Part of a small language model's weights.
Size: 25 layers, width 128, vocabulary 512.
Training: a variant of Adam for these matrices, 188M tokens, 11469 steps.
Each number is 128 + 24 x the weight over its row's rms, rounded and kept within 0 to 255. Layers, rows and columns count from 0. Numbers have three digits each. The size before them is the row's rms in percent of the matrix's.

# up: layer 20 MLP up, 512x128, rms 0.125, rows 296-395, columns 0-63
# down: layer 20 MLP down (transposed), 512x128, rms 0.126, rows 296-395, columns 0-63
up296 102:140137149144118140146142148175084129122143152126121142082112158165115115142112127138153129122132121125128103115130148135159170129158146110140117172157169148132100128128104163157099114153126120
down296 100:149140113120161117125156132116127144113118095107124126119111080077127136150155125135135120117112143128121150189103122132124147137157155121121135113104123142157134139135126150112109121201163117
up297 104:101119167132141135118164152101127115138126165127148105127117120147099134135161140113068114128152118126148197140111103117147142143137119104169102125170157146175131129107127130106120106094086152
down297 103:138137093160137114144100144120132136136152115118155170119109037124095112112140167101117095141152148140156103124164149112108101109146149172117149145119118092105124076136109145088104110107120134
up298 094:134181104160101114148154148145097124135136129090139180147112130141156170142138109170093104159128113121130122123129196131065128138117149127105117172119145178146092129140141119136107145146151122
down298 084:107081120120155107086123156137113121169125103148143137137154138076148120148178148128128147126142048144139112129133132148154172069122125175126127120127095140105155121106108107103148107111109087
up299 099:143147106129125145120163111136085152165115121104145088158130164141105167190142114131098125110102188130128127171172133144110125139152113092112157111110164123146131116113083133174136136127123146
down299 099:136124053147101125083133145145125157097095099137084132126083132130101164126147140136141163128113123129121115130136116114171123114168075159151087101158121135173119103088139131102116150123125111
up300 097:117143124133154116100155156133128126166114092140137139092106145157110136112145124154097126142131150135096177077063122125146101109103144120144132093122102131184133089146076136126144144127104134
down300 100:144162104126138125121152144130109115130123135110097148119145142120135149141099145132165085121140171123161184128112117139123136139076135160077090151128123092177119122143134078125096135113162116
up301 105:140131115159104152121143135123101119147148153096172140141097105121131129135136130163101185141186157112117154086150152098119150170147121138127109112165161105134097147128118132141123113146102078
down301 110:101062132081133141150104097123129131123136103098097111168187135169099157111136136142122091116150150075132133163119114119107107112156128143120160158095138156139091127168119152134117127112095150
up302 098:122153142143115117141121155102127129093121115127125130124096141115099159143147155099109137160123110061129153098176121167133102122100138110125088128131164162154121092164105077151109171143135075
down302 102:114097110158129095130148124154120145138120124129092107111153101132076160152125098084125128155086092159097133114128156116146164162115167152111153096149149116154146088120099120107163121126140171
up303 098:150105131152118123133176137109127163146094121118146066093131141159134161175151090168113150152151161097140115092140155110109136140126102117164104156096066176125121106146134123137129127146155129
down303 092:133129150115146179152103141135110082141110107137107164135143116144153136065089122103131131081144123150127106154153135140149125118103135124072151147147108122087100106113154119109125143135137138
up304 105:110125120133110125124132134093104144159122129160116145112125109143122103153128118157105137148150106125126156130165153116107118142142166094191115132102131125174109166147137105104132120174087118
down304 103:116162141114116131129068157164102133153130117159141124137188129139164162087091112120097123133126070158136136118156116119109140115133113121144112133146142139086154139207122121096098143118122139
up305 103:098104114162144137134154126104072119137155151122124139149126160116110091118100104132104137166129107143140158118114106108154112122116161135172146103145181109166104116160096119136146154135094128
down305 099:106148142112110148172126146118120098137148133107152111101122095121135117114116136132078147122148191109159156139141164146137172117138157083128121177130109148141160151073106093195128098103144104
up306 094:093164161102154104105194119153150113123125148088087138122122165140138115136109129166098153152163112128101142119171149111104070099122112125149163120109117122109124118126152151148179135120134102
down306 087:089108094132130143070121060162175134182134107131092147130123091085110155094122138136116140126142135125126100116151121146113132106140148135136123100117111104130158148104100113151122130136136102
up307 095:146155116111164108132180137141107076107111131111154098131122156144128127121148133147118120124130130112130113117100143106145073116119156137181147131135179163116161116129119125130149126105097118
down307 093:111119122095123141127155128166140129137138126085111132115148137144130134136128154143182118121164146134088129145115137116132154083129043131095116161148110078192143159129173135128134098145120137
up308 103:138137126115141115128161120134117081106113183109153120184111155142128116124094170117157114129144176137138139138151126108147121153148133087140073123112141119163147135161125130157123147108108103
down308 102:162128148125105102135157132138147107134117092122152126114142165113101185095107121094131143126159137121136126125114146118100121130136110161126136170146128127097106078121137133165121116107144177
up309 102:127152108153139139136177119126096107121139117152166132105131131125110128092118095184064128145136172170081154123123122089123145136134129099143130133143100117174113128171114131136171134106117129
down309 105:198123169124148164122100120146107125183084088113110145127150159140123116145161141123127111101123140136101099154158137099118142155109141120101146115107097093169132096123135155113127128158110111
up310 097:136155143086092111125143139162144102137150111135163136138088139100146160132137117163131109076134157155065100087153105111074094134099135113153123144114144130123133136136119121069094118135111101
down310 100:129168150115133131121128120113167107142113135114135168108149159142152153073118129134179097112116154114141150105136146099138131081126129105079129186088104116160118152154108147113183148128158148
up311 101:108161123142092135149120169091126128109139100129140101096112153110104119162152091144100115095130158120146147145110092144100156121120162083140116171140115156133133142129108167184089169159112115
down311 100:102160105129121133148095056170089132124126155119150118109112148111159173096139123164171155137136179147170096116105093145147137165126121083118106158140117140166124109123111136142122121124175179
up312 097:125171132141102131161147129092131144115128140102103158128134119110112162141159077137091158084131170157119114135142118110138112125142142118110173152114128088144121116134126132101104149137124130
down312 095:150081134125123203123148127137109186110127154117139123108156091116119113121127146130120142096122141130105112087115143125107180139141127066120157091140123143131126124118181143108157162171130115
up313 097:140140106141166092135120074119090134124153115108145160076149129139129116173165106122138163102149117076169116103144157133141161101148119143121112105140159139167120146095158164147112163133113136
down313 095:159132107099104142146109184110150087094126106118133179140153143148137140118140129121146116118097122108137153178100173097130129142095137103161135105117100132103130136144132095147144113172128183
up314 095:107139143128099130102147133130117059164126153111169123125113143125138125182088113116138121146110118113083095050137134134130101176152121123141135113123139100148119109134115184132130103135076155
down314 092:152120147131130141171109161097156178102149141123115136091126124158146099158151102121142141108172127138113135148150132118119128117118158150149129088108111155090114176130132155177111139114099162
up315 096:146125124128157134150147188125093133117117147140164071117100152158139119140135183176117108147120114110102101120137105103144093169143087073130125141091120114128145122137093157132130102151130126
down315 094:133143085111134153121153086125130147125141128124131074172079150129114117140151128094134137103158169170121085137136110177135120072144107148102173088144108102150099114106114126146122137155124139
up316 100:115123072117125093120129137061126119138117107100125163092142125088130129117115130158126147144127108138116145124117132137115136119100157107096170102118111138165134118158111115154154188098127116
down316 098:132117159117138090141137155119155076131128126131107148178124086103147091122127105124112119148171114116117158130135174140149090139162140145163148184159146154132154119108088143105159094142112139
up317 097:123113138172160087123161155078118075122066161105131134130106115150122114177121117128132128157087122122092136126125112170144119128115123119111119128109172140141123113118097094148173094121128119
down317 093:155136110114139117082145135133143119153136171073136150162138103168099149157098135100138106153118129111099125136114112125124111118146104121111094110114179149104127147120133094106088145135126148
up318 101:143128144108154157177129151125119057116108144143152144115140130108124159193113111084102080110124165157091156169130119135123111120112110113132142116079102156120093119138160129145163131129103109
down318 106:151115172103155168124144109096110140127100160160090146155094128098090130122131069109137133109115159136109140157139102134107101133157131166151141120099152132148093139148074113144162126167159146
up319 095:112144150127105086152138178129119090085110103098148137129114148133128147089127152115133079129124117124140134118117144143147093149103148121102138133134141120121128182165151111134168098115115138
down319 095:131111072097161149098112137126114139109126120215109118133129120128120134097106107140123153143143143148162106115124100125110148125122100143180103147157134158116169074118090128144107123154115128
up320 104:148161097095124179151161130112068115120113147111138104135118125163118169136142118111086135127114133139127148158156125109081115148118112118129156111160132153133128151158156106158153131130154116
down320 112:146118120118136136123128137154073113131145165108118117104132128105079113123110152158153128104143105182112143129110127108124122114112135090131116159156102160209088150148146150084125122176139108
up321 098:139120143161140130145134142086092107183166126093105122101120127169123131156089119157096141156098159100150132108146124183111141142073134127103142154166172125164132087133111135154085139123104160
down321 095:142142109142139094104129162180114172117091134087128142149155135137197090126081100105115155126129114162083113120123131122137160080097130123094119145165142106088134125164154083100133137148161109
up322 100:107176101141121124139127122104093130150128148097159124111112156154083140128154130149140132165141137098113135096130134117149124147110129150143116114087132111152100150154125115113132137093098117
down322 099:146090114149124121130093096110131164087118118111114145165112095124158099150097154126147129121091103137130155149131096130151144151144151124078133181112131105116121136129161138127112098143173143
up323 105:110090126118123124161107163151107129126103109127144117119125120112120120162158121156078091147067159136091137137128126166112112131141135120137142116141125141138081172139116143132121178146106117
down323 108:129124116117127096140120149114116136118106131122140149130087123097145090132136111130136154148113164147092175132140132172132115108143118125118107084132166130203141126160110155134165105155152100
up324 102:161099211126134068177142158132152101107111138126148112146150110133138118110119175116111131153108116111140136119113113149146092176111140101105096123155138126144123155132130140127142144116113105
down324 103:103155104106142135102172097149130152081149102162128152104117148112135131110136095163137104146110143125111137168100097110096123109135133188143137135089124170148101129134092099112085115145132126
up325 097:091179107161152119160128121107135129115167150131145125106110134106117157133146149165149118167143114142147205078081110145135122150124133116120116130146149131146129118129141119135182110112128093
down325 093:119135102158115153084134125132131130127129128132130126126145121136129154092129172157141108111153120138097132103110179111143096127109083103120124125145126122063103171059154129126104160152074128
up326 101:181159178137137146097096134128066129106096154096134123121086185109088164133153113140124182112142176113100131102117145142126123120152115106139110123148145114172118127117105166129138151130136129
down326 101:118097156111123112134135148139105145114095130159124116146138157135124104132111142157138135153163138102118068128146144127147102138124142092158072151173121191203123127146128132126106157127109103
up327 097:116150126137097172123117143119083100108142089107134133142090107125086130106144134161118141129152141150148112124148110097091163150134144102112142129137124115134117140147127126120142140124097123
down327 092:092119138159111108124153123149128127116111173131147123136159090142129085103107110129107107122125066136139144117118147156123146152106120142114154121138143122080148112129108101111131121116153136
up328 109:143151145163171137133132129113048100149131165095154108152127193129112151101148072107153141146115124132082161126141097085116161182143123118127175139138124130140110143164102128157145164119111136
down328 108:114141145096140140123089113120116111161093117147156132147168106075120174129124133080079134134123145125102128120102125127123095138121132089156127104135128131099140091092130166137119172107128138
up329 102:112134133112139150099136120145101143125099135091118131106113177125105100110158136146150119115086117119138105102120119104157040116149143103172136126111174132157124152095091129163147138129132115
down329 104:140127124160124148150125118074112140117107198145108156109162144089127175143130158130082100123112148118119132139133113103101137103097158138089124134090126134153120055144094137139116119142164170
up330 104:155175138083194105125144159118126121124167100114090094107123086125099150156135118099137160114113153162134144145089144120126094155116170113169142127095158131132119135124105135154112147166088138
down330 100:111113127133166107137125093149126109080133115135128126150141114153149125127059115125079132109126105102095105148101138124139122095132090142088111164116118126099117112097118177107128109142132102
up331 100:115145155110179098097131123096102128135070127119132065133134136146155157151124123105132126140099148155082168103131110131114147136122134104165136144089083128152119098171113135150100141159164120
down331 103:121090139125148115126147105100189114121130154166106150165106098112100142111123103105076137130157113117148150127100115099117087104129128147125164160148100115110143129103152167122159164120146135
up332 093:122168114143158129141134143108130130155150108145148108152108109113138144157126151146127131101158101114103116128100135132088157131116185098104159141087189110132113141120111114186110132111100111
down332 085:131118130139113127168123151126153118133102130150170090131178117134116144148133123111087144105111072144103151127116128127125151107120148107128129153157117067037128112134161115113136137108099118
up333 097:117114134131135115137134131089137129133129119089114121103127144080077120152143118129121132158139150088159168125176085138132111119127092122161137120159171135149132104139102143144127118130119132
down333 096:174158116141114114154081085133120115141102127151144096132165104142128088169083139109129118138127114110124084165134130107136155123148135121132116117168127127151209118124114097094138116144146119
up334 102:128146128098103158106136129149122087104098157096102140152140105116100153120141112151137134130120101112117172107149130125059090149140164094186155108116177133141113113120110138131079136147106106
down334 106:124137122135147155101139132103143107119109106163132116152098137103099109115102169153131187122127156149113114163137113130124138104141106084167156113106156124161117085135124146098114156119133165
up335 103:124113146154157118162196146147172145144128164133138117125121105124116107131132099147074162075124132117107159137101138149115094141113143062146114156056096126152134119106121109158154163137099117
down335 092:132127119195075113106129085112127135103119177136070130135159130139117126105145139077148095138173133102165157141131122084096170139125107104122134139160144105106149126125103124132133164158136160
up336 098:139163137158117145159160126126085129127127149137129133131119140114126176088166121139131144139154117094102117146134171145132130129118126143127135117154113084171111164111110130117109147128100097
down336 098:138114082111129101104147122140101153137121092149166087123186120126117119150139121143128108149092089140142146144147120140117146145106135155122143160133133126059159156112114120140079157117164140
up337 099:119128146165146106139147121110136136125103129154156127114098121091093136179105133170078142167139136148124119109131134159127119169139166087144152119118131130134097115144159149119130136152117119
down337 108:140121111134124160102124110141127107172132150121098088129075137155123145128155174168125166135093164097112154116141094133125152122122109104140118067169119113182144111138146133060105144165135111
up338 098:115118164099084095130213140146127072174161118111095156101103182147117123123123136150149122141138132112074120097134137119123131130111154127122139099160102132145145114176121137127076101105121085
down338 095:084137130099156125086085129123131136115149117136128117117103100157135151080115144135150112080151157119178165128125123127089139122143102105120138100112091104125125142110147140155163146140126145
up339 103:154143149146140069134137122131121155176113117152136088116108115117114118108097140135097098157130126114077145107110134103097099140102171084149178154124158124164130123113150115112111131070129137
down339 097:128127107133101097110120105141123136099107142123186143157159142118120100141096135137121096092130120106142133110161140105208090114136151116139060157099074129121165107114136138098144141127122105
up340 105:114117136114117131138156135123139079155093097101173118107107113159152130113099141119086130174099131154084139109169145142167132148112115096114160175136142133141143104128163186150115130079105121
down340 103:146075134152175121108102089095154130126138128114109179096162099164128118135136139142105180172091092113104102123145142125170162118124140101152153115150121130100120116128145117081122153126114103
up341 100:131124173130128067123144127114148101141105137132197108116127129138109079165135134122085130132108169124129101161130115136138124176110155096182141133132185147125119135103101111182113169118132143
down341 101:146124092181105120114118136127135147131164077092072147116115156139127168128103184130113117075123127105106122140153164082122140124119112130076125149130145120140147136115134151096139093099164096
up342 100:133178136154086076137085137085153139110162147151133093102140177159107097132171151135134139141149151164120124067111158104091134145096155125131142110107128130165111161159130119154122119116136120
down342 099:107135139121155155166158137113093161115140133111141154078137113108112149120123136095170092117101087135102116137125115137143134123158108118088144130138107160161140135132129161106141120139146204
up343 101:133130105164104154123171139141104141141102125137130091129107156111095090151150123099150183109123149157121130159106139115143114129143108130149107108099094149142129165132084155091105139173150099
down343 106:074176140107143114091113123116145132163088101117130169160141112127115176138121116089151121147117127085115137137135145106129137117120142168131142126123136176136122089066120145154171117149153121
up344 096:117156124155180124127176132156105145083148139136134126133139131105160137143127089141109145100153098140144138117096160142166104118110176075135094140104112148133105116125129171134114136120151131
down344 099:149054125100136077142112097108132141104160144147171115093102110204154105140141149130122160135141145112134129154135133095056122152177117123145157137144156091124110138111108146148101122128127128
up345 093:140124145089121150169104123066140133153119079094115082098108128156127151123144128125102098111097109104129130139123155112133146141153113099114099167094113186131121165107147164160125152168113111
down345 087:157122106134115097114117138140096119072156099136143150128142099132106123151152122138146143131157090102137133158090129173136152109141109120156126130162099128104124133077087144149092131113208128
up346 093:111140137103104134114099140125108111145147094116092125136115124155108134134128111126127071118129105124093138096131145107133136153114163151171104164084143098147175183088121135140144187113151134
down346 090:143111162173123139130164105121148112131143140137124118132160135128181134138116120146106155132147146125168094141097075148138166098137113127125130139189114102036126119167139106077095115095115155
up347 101:131117124154137126126152106095099092089128135154146144150153149130154148184170163108123125111086096126141176101145139103121135118085129123142105135079175148137145140132112139160131137151092080
down347 098:148116150117099094121119154130196129131110157126143175111161122136117142129137087130126133152154095138151139134122141116156128108179136155122099144131109133025104109126116145141121110136139157
up348 096:123131121086130130118209162123118151105102146141154156129145146129114127163155150095131145109114094136117120111134148146113159129141114102152153169040119155143116183137121111144129153103092070
down348 095:164134138154127098109089099115090072130125132107143115080114138129115135121137151204141157166142157131117123139133123090145102142081170141138118113204109130132124104124101099113140130148125142
up349 101:116138105089134113184111151127127090153117107112149141133145134117109152103141122129131120123099151122051130125086160114114114143087121119176131137113106172152114139132142104107159153078139091
down349 106:125157136105144133085148141105138137117181130102114127163155141121087145074076135125130136094157121124165158162135124127104159078154098131128099100147101101147136129122115160131131144177141168
up350 104:105113113143146134124164132151140145141114142121126116078095173118131124139118135145138131142168153115150168106174119151063137195142167117109139114146126116131097127136124118122078111139131117
down350 106:077156131119075137115121094119110111108140160114166117146162167094176162139108142153139149122072130107137125138134115189142152120125120134126134116133129128147116133069128081119115125092101104
up351 099:130166152124145115122145174090127102070132129115155155139112131090093102112151108133139136097055177151123157147113118137121125150147152102146155119126175153142109115130111121131110185107160078
down351 098:142131150097100123111142137141070095114108187138118113163104111151156134107140083098092162120121120127127180145130145128179153110122121129116089139128174114123093096130105142127129117154133130
up352 100:138156135121112109159125091116113105111121135116121142121133117099113112107169161106152129178134134148137124080168138130119110183108105153146151126120142122119135163144149130178106105134169104
down352 104:132143092149126138116161177140141137119102180133110156107148103119124101120109109107114114108117167125098143150154118109146150149107136115108082068166090104173136133151128142085162146121098123
up353 098:120084146155121087154156166122126127147145159128122076102141133101098127100193143139123105122126152167084102114115110115147131127077093127153145129107137123147165142083104120125117157087104122
down353 095:116106157086124098138151121106091097099113120143121118120134129147072142177160156163187103099138153132131095149122119132137101138190136140083125177165102136139091157166097088105153098143104131
up354 102:075172102122129143158129142066133073139102076107130130101117150126152153123120143141148089145101129163133144149105118073116133152098119108145175098107173142153160151099130167112137104110129088
down354 105:178081121133129094118061102097160123108088157091143128147145122112138125133117145099160116121110128182145163105121135127153119111074143139105112166116124157152127156122090117165162184121136121
up355 094:120160154121163150167130122089098098167112155147105155129161129133083169158143103180150104145119138132121119114170149114056136151132141130115196122137105107158115127121139121133107128131092119
down355 089:112136064152121137117104146122158151121116111110127132136185132109133113131120126160139150102118146125111159124109125100103117151152118153112151120066107100097131157079155112114131162105139160
up356 099:141118140134139151126149136097095092143119176174152123132115148147098136121163117175126136114124096135144144136148131125132099151122119088144201100079149077138126131128097146144117161131076109
down356 100:095131162183109162142096136126121144123122111119102089176159124117183131132125156125110098109161132122110133125058103108142131144132131167099110144166112130124127122108102120084083137131149148
up357 096:145172144171128121126099100119096125121151165119139135107106159148119132137164138175156111115153135132120156128146139121066107123120197091153105077104129134147134117141161135142131137179136091
down357 096:085134105107176131120145140123129121119158119120138127087157111126116152115121119162134126126147101157145114142133131112181153150098118096111087147120136080140147114130130110107122144155134108
up358 104:099118153136180104143112140117081126098124135091129143178107171124150075149139080126096070100118101140104145125122152150123134136088172117111130131138125131160164137139123140122112125123184134
down358 106:114150164139149104082175154117157129106090134132129123140144125098109151149153155124078134144158150099122139126150109163164156101116105139134140126118172094174063086097124105159151135168125153
up359 100:120105119183129106091123140079100139118144188080125128159124127140133145171143133170120137144101137131151156116150133146144172131091125133136135087100120136157091121096104141158111147148126140
down359 102:169144135124118103150160150146134096082114107099158188145151137172149105142117133104119093106114117113107134091134130097079124159112112142131132121145145141127127106117116127137164102152106127
up360 099:128115133119112123165147154119115088167139129104098155168150113128123166126106144129156121122081137136128181102128139105090131166108185086133135154090096149143120131098122128113071147111115121
down360 099:132090106105133128124119161122140171099084112134157145103139112143111160146134142131113116123160118136160141135078089104150120117143144078136105130127166069098128157103135144124099145129098122
up361 097:136111134105105086129153127117126090118154142142138119125127131154145132148136142091103117133140164140110181132166131115147107118104159095119099103127131165118095133108122143162145131112078088
down361 091:101126087147101155108132142136151134134108136130105119110089162140118130159142130122167122117097108159126132132122100151162146060141098152111103169101073119112113141148110101121156128145119173
up362 096:096128137131106095149140086152121127142145102097118122118118123139091120102137145131144168134143143156137089120175157135137165145156128127113074162063090126170103128156082116178125123105099108
down362 096:100131105124148117139128133122139144105125142137175107125151132083099107139143109122124129139136129078160101166152103111159092090116118141144144141148162133090126114119163125087089152135165129
up363 097:171177134119147151124115142155101093158149169112126141138110142152100148127118131136140161090100109103103119124146116114106159195118127106124117098145153107134081127136143098134119182180142103
down363 096:119135067089160157123162115159100148126122091132126113119104146089116174135115107109124141118103120125071155129098127109132114130157177141169103101104107121161108145131116154115110125133116135
up364 100:190132160120120128092102147124095133141148114125151125136136148132092159134161122128112116127168127083098158107168145149090149141098136112152154136129111138151134123100149128115141141155113084
down364 095:148145124105100142157101113102115108085093117138124093128109117130144124129144111112103134106130163110094121162127115111180143123138148100108116160118138137110161107113140116099128102159092154
up365 099:122153142127146131160162129108105087119105170144119095145081129082092176134102089118084129132103136133102147098105173151133117181128130150146114152155122179160153102136140121159124119156139130
down365 105:121167105119148160136158170150085101146137128143122122164131126128106156064117126141095135147162145140140150161140150113100135155129106133115116126139124140196112147098067137129143092134159153
up366 102:129119137098122129101145139152120074125082142111129109122056129150126177094129179132116136181154143150100146123111170146124147130129123132150117079109136121164137153113117093107097118119118099
down366 106:147125130133101151113131125092138120118095147128077129144115131180133158133130166103128149080110134160167159105108103130130129108136176068096113143112140173121111152176134133127109118142137156
up367 094:130177127068141119123145126130125117139092131098116127159094132115116158103138131101130135152144116095133117083127136179088128150168175110083144096103127135134120150157131121156173171139128083
down367 097:103123130193133130140124134105091162132140142119177126152107140199100101137139102116135078132151141133144119117135113142106127133128113134133127089120151128119167142112133139182115137140139111
up368 099:097126168120146100111133146123140113185118152120158078127116125132105105109150140112157154136081126134128155127136124086107112157063144147152111088101123146129136095129122119200129103168091127
down368 096:151109106091123102139154154173167138114119145128138112146140129127099115155112119129146140117120107147086088144134210107104080183163118140105133101117133146056139154137186119080110131150132115
up369 091:102129102158149089153097151129147088115148163123106079114123159125142143143148080188152104105163112118131118139142146138140120137131163120144137150143163139119127098138105147113116159142133125
down369 087:096126164127119161091146092122124140096100114128137122191156115116100132109130138114169123098131127140147127122083116144126144112109158115160150147147117119128124160121155131143148057125128155
up370 100:119165136141165095111138112141107141157180145136139107124094095114114113172155121133104129140137143096168146105149192168070136131131141128144136138128125116126107149122088125125132158130122118
down370 101:151122114121117129104168139137149146131155121138124156164093139117131101135109097097137114144138152106146108146135138147111118126117133151092114124123120110136115124114102167097075132183103154
up371 102:148100138135124099099133152127125147084194155120134153104108121152164116165122125127125125101125147132126125100076119091127114149142177065108146078088116114175115173117155149180145085120124122
down371 103:097098124124118114151144162119134141080123130127136122081134141153108096116119117130133101149153147137139130097107122164093151109116148096149111111102123128165192122132158111103180158166120162
up372 097:115080161126147165130145120134114130112147153090175104140116168107145118106147166158144130122108117111120127106123135157136140114154112091188126140117144123132130108127126176141143118139124145
down372 098:141160078104143117152117132130151142132131138133129133098147090143117110133109142103114125159160116149136099117167125098104101128104129129063136155135062149153198141137117090168110159138142143
up373 100:141140143125081122117094142174099061119109153099106123116115099152113152144160132095115111130125125152109135127121101156103109124159124117151110133135146109151105074159121188101102137128122109
down373 108:101128124154170119098076087089123150136088118111138100133104169120134116105112105134118154139168194123186158141124129117127097126133087121110130095119085111140143100116100148125145136167121127
up374 099:115155123140174094143109122108146129100163148114147111163109160115133144139107081148087107155088151158100136105159149124102108153157135087115115160097128152142130141141105169106121166133123079
down374 108:150093153152079085141126118132115133158102102123168165153130091136142119130131132108170107098136137133139175134133091142137124097126166101084148116083162113143167107116136096116157162145131113
up375 106:136119117118144126110135152130138085095126136176095148104144117116103165117160103154140090129140132167176118157102138089142134167114112091172145115092158115144124122118098171097090121084132121
down375 110:111126139146149154116104167081152143132124137090160124140156137152100099083110134100095170126154110157130138109129102112086164147161109120088102157164139138114068157120165134114143137146105108
up376 098:147111189186122146138164097153112058151104142126151136126096141118153154133141100130093170149111127053103130092151121144131109116109109146110140092140163131162127156119151118116155141139140112
down376 093:190160109115128123122166151135137133090126168098129123142145133130127117123139140094133105079104105203125101132178129172106131120155160101112131148157134168103092149140110111084128137091133130
up377 093:144148114144136137090170165118111137122150146098141098125132166108134158155128150133118142109088119164149133102119109125127089123134101078173141104140120104129120120128138130127167163129088119
down377 095:086087128165132076143090112152076129131122143111166115087163094170147116138134083134118101126148076127113124135114151128156114119113167167166134117127106127147117143141134134140156126115155080
up378 101:071119134101109129138127160150140122110119104086113116125145132115133153141138137119135122108095131109140100138153153136148162109102182059125096132109116108148113137210082147143136166134102119
down378 103:123128082168160144143125132090115171113127157122131139066170143143134114152148128103116134124119132131150106126137101148151107138115107161103101120160122157133137138093158143077111132158122148
up379 094:101099143130104130161133148100114113128169164135140084162133159145083128146155134153111108154163125115149102146102139142122098118114119108133154128167131108153077158095109155117107162111072132
down379 098:110155153127149135131123106162114144116109068155180142081109136093141144159158128127176112140099109176116120106122121149120130123132135130116129090109128156201135164111118096153153116145145122
up380 099:119117140146115105179151128105148103179088153140186100125112133144104129130142144163120136163130124128118059065138143138084152150133132088096153122133127158121159107133135095148103151118075110
down380 100:111129108141164159115125115129174106115165114085084136120100111102153122110136126133125179115173153127120117188163100054119112106091124151144109123136141132097103163169105081111151173161145105
up381 099:155127173161140157163155102113114151083176112089101097118135162134105161135144145139123140116110153099141130122128163127103130109126165159157129170153077114129118113102090121147109141135107057
down381 095:139109118164147110118164152140141125131080142130142113130159155107113143105074151101123156152094102082124109185101144144083095148155079146130145107164145173105128133131136141147107103147097153
up382 095:105107158133116119130108170127105099168082135118160146154084118110134149117142147138120155080102119109146136143098138124149133146124142119153135136098115150137134169105133113144127105119128117
down382 092:116137120124136111097100125100140159081142127116118124133127132116120114138131109164116115204202092130128106127143149119117158127111138141098116133108102166086116111128167146130072131129103116
up383 102:118124100113126127140143117152122143112117158135172141164092150108124134122136126124160109129137110128162136114103121076099151109153139082159121142148165127159158147138054137146091092116064084
down383 099:102119150114137146160148148131122156110136095084145076093129130152114105157083169145164133129115104130118090153148108136119133132115154144088155115150141105106163101135144167101101107169135139
up384 103:167150143139121124048132103105120116159129159096110062117122157131153126165140141160102085124145190122145184153124122117083114155114164125162112119108155128170164127157125178108153162123102108
down384 106:133136104136123101167139119113158149106118117135139136120090093127167090100164111132120128097159090116133129116123135124167084154146137113162118166089116107105113109141165112058133130154127133
up385 099:093087115122131133130158115142124128079070166077127122119126149096130173123148138108143086133115115133111145134135128105130127147102166078125150137144164126136110145160180140108148155128110113
down385 097:182107127139134104120145102094093153133146116140154157142145118142119102106124108140120104146103132150178142099135105135119137147141144150090114115119139132102120090114105121114111121114099110
up386 098:143127126091109144139158138134077132085081147136134143112121134122089165118134119151178156121165165109131182145148110089142114131169105082124100098139100139164120124118124134141139111127126130
down386 096:103108093129170082141165138133150128153124089133105110128126150160203087164113118109146084136135134134101110157154167132129121122135104118103121140082167151087144116141136091133112101157124130
up387 102:132164174154085129135159100117116137099124106128121094083096139127093112154147098107145134123126177122136128126094115130128171130146156121154125171166116143123148137109100161138144168148117093
down387 108:150142125129147113139090098162140130102067148125111112116106100116130131141140132121158182109106153127117111128105086091147142100142117138143140142111120149146161128110153164147101086120150168
up388 091:135140158118096080137151175115155109122147132145149154118144129115143154163180127149073115121117141120111113095139148116115109145120166153139136109138087181123095135167126109122119121149145132
down388 090:126125063133134188118135097102119164122100134150173129157138127076096119119077103148140093132128133127134148106139075114160119100115136120127127128154122102151167155115122149173143131126151135
up389 093:120148158164127061143122192112101111129154123127120143145136134157106112139136132139103139136124130135103137134168137189088119167111152111100119098155134159139123107186158153163118108094132097
down389 091:134089091105144117134132136146064115098118103127107144125132168096155127127119140145174145067139073139126139143089098097112126121131122128140120145160127109096168127094164115111180113110134157
up390 107:081126095117096116132120185156095091131156097133145121109102127166135079119127101122124171104111128111122098148106143128127145148150151140130115131133150145147131147151090119177151145119127099
down390 111:165147150184143080128136101152134135154177095134177147105149119120120105129115116137090127137135133121111139104126124169138101107119118135144106119097151088107121112102155086106191145115142090
up391 095:148125130118146173136127149151127120096120140115104098110141162111069110125095118104131104100121204153138147160111124100128102184151115098136173136103124144136115110144146136130107121125098092
down391 093:090100128130126084122108119112166102160147163121155171143126139153126138152132115138116150120131128142185161125121124116146144084119123147150118101141137090135085133141099133142180184109149134
up392 100:151129121146132099161128133091150134159148118102106123111134155145122108156111150145162126165161177101123118120163115121133116172127136121095171111154155130170129137138124160145120140096049087
down392 100:115139156138103128116145093125124119094145115129131106160158092097119123142148152087119141116076061125111160107140133149100131136100118111118138105105133109075141125122137106121151153152216149
up393 101:112132138152112132124167147159114148110088131084132083064111210100104081150107136113102113111087161141129135111117094132151145137146134141129139116135127117139135156113137139097102163142115139
down393 104:139125122111128101137088118107158132129131087135133162147101132150152130115117116154125119131175099119163135179152125119081101098147130140122122137129120133140130152100142168168157134122133107
up394 104:110154122137142143146120143100088083132108092116145121146139151158111119177146157162081129122148145123157152100149129096136087121124139095169129131100148141131112145126132107124072131118133152
down394 103:091109165144133130094107108108124129130145133114104136144105097197134131157142178079129115098143148126105157127152097088148100121178108134118104122126105120182144139072127113130104134110135115
up395 101:078182119103141143135124115133138106136154097122118126148124172154141152158134122097124152105136120114129138094115121080129154156148189131141149138136088126150115162110124153149159091099112120
down395 103:137120085160160142124150141123104129127115114130091164135144097120075115133114130110102146094118113128183121149136120120158109089147112134128132122145165140161098161133099123111126148147124159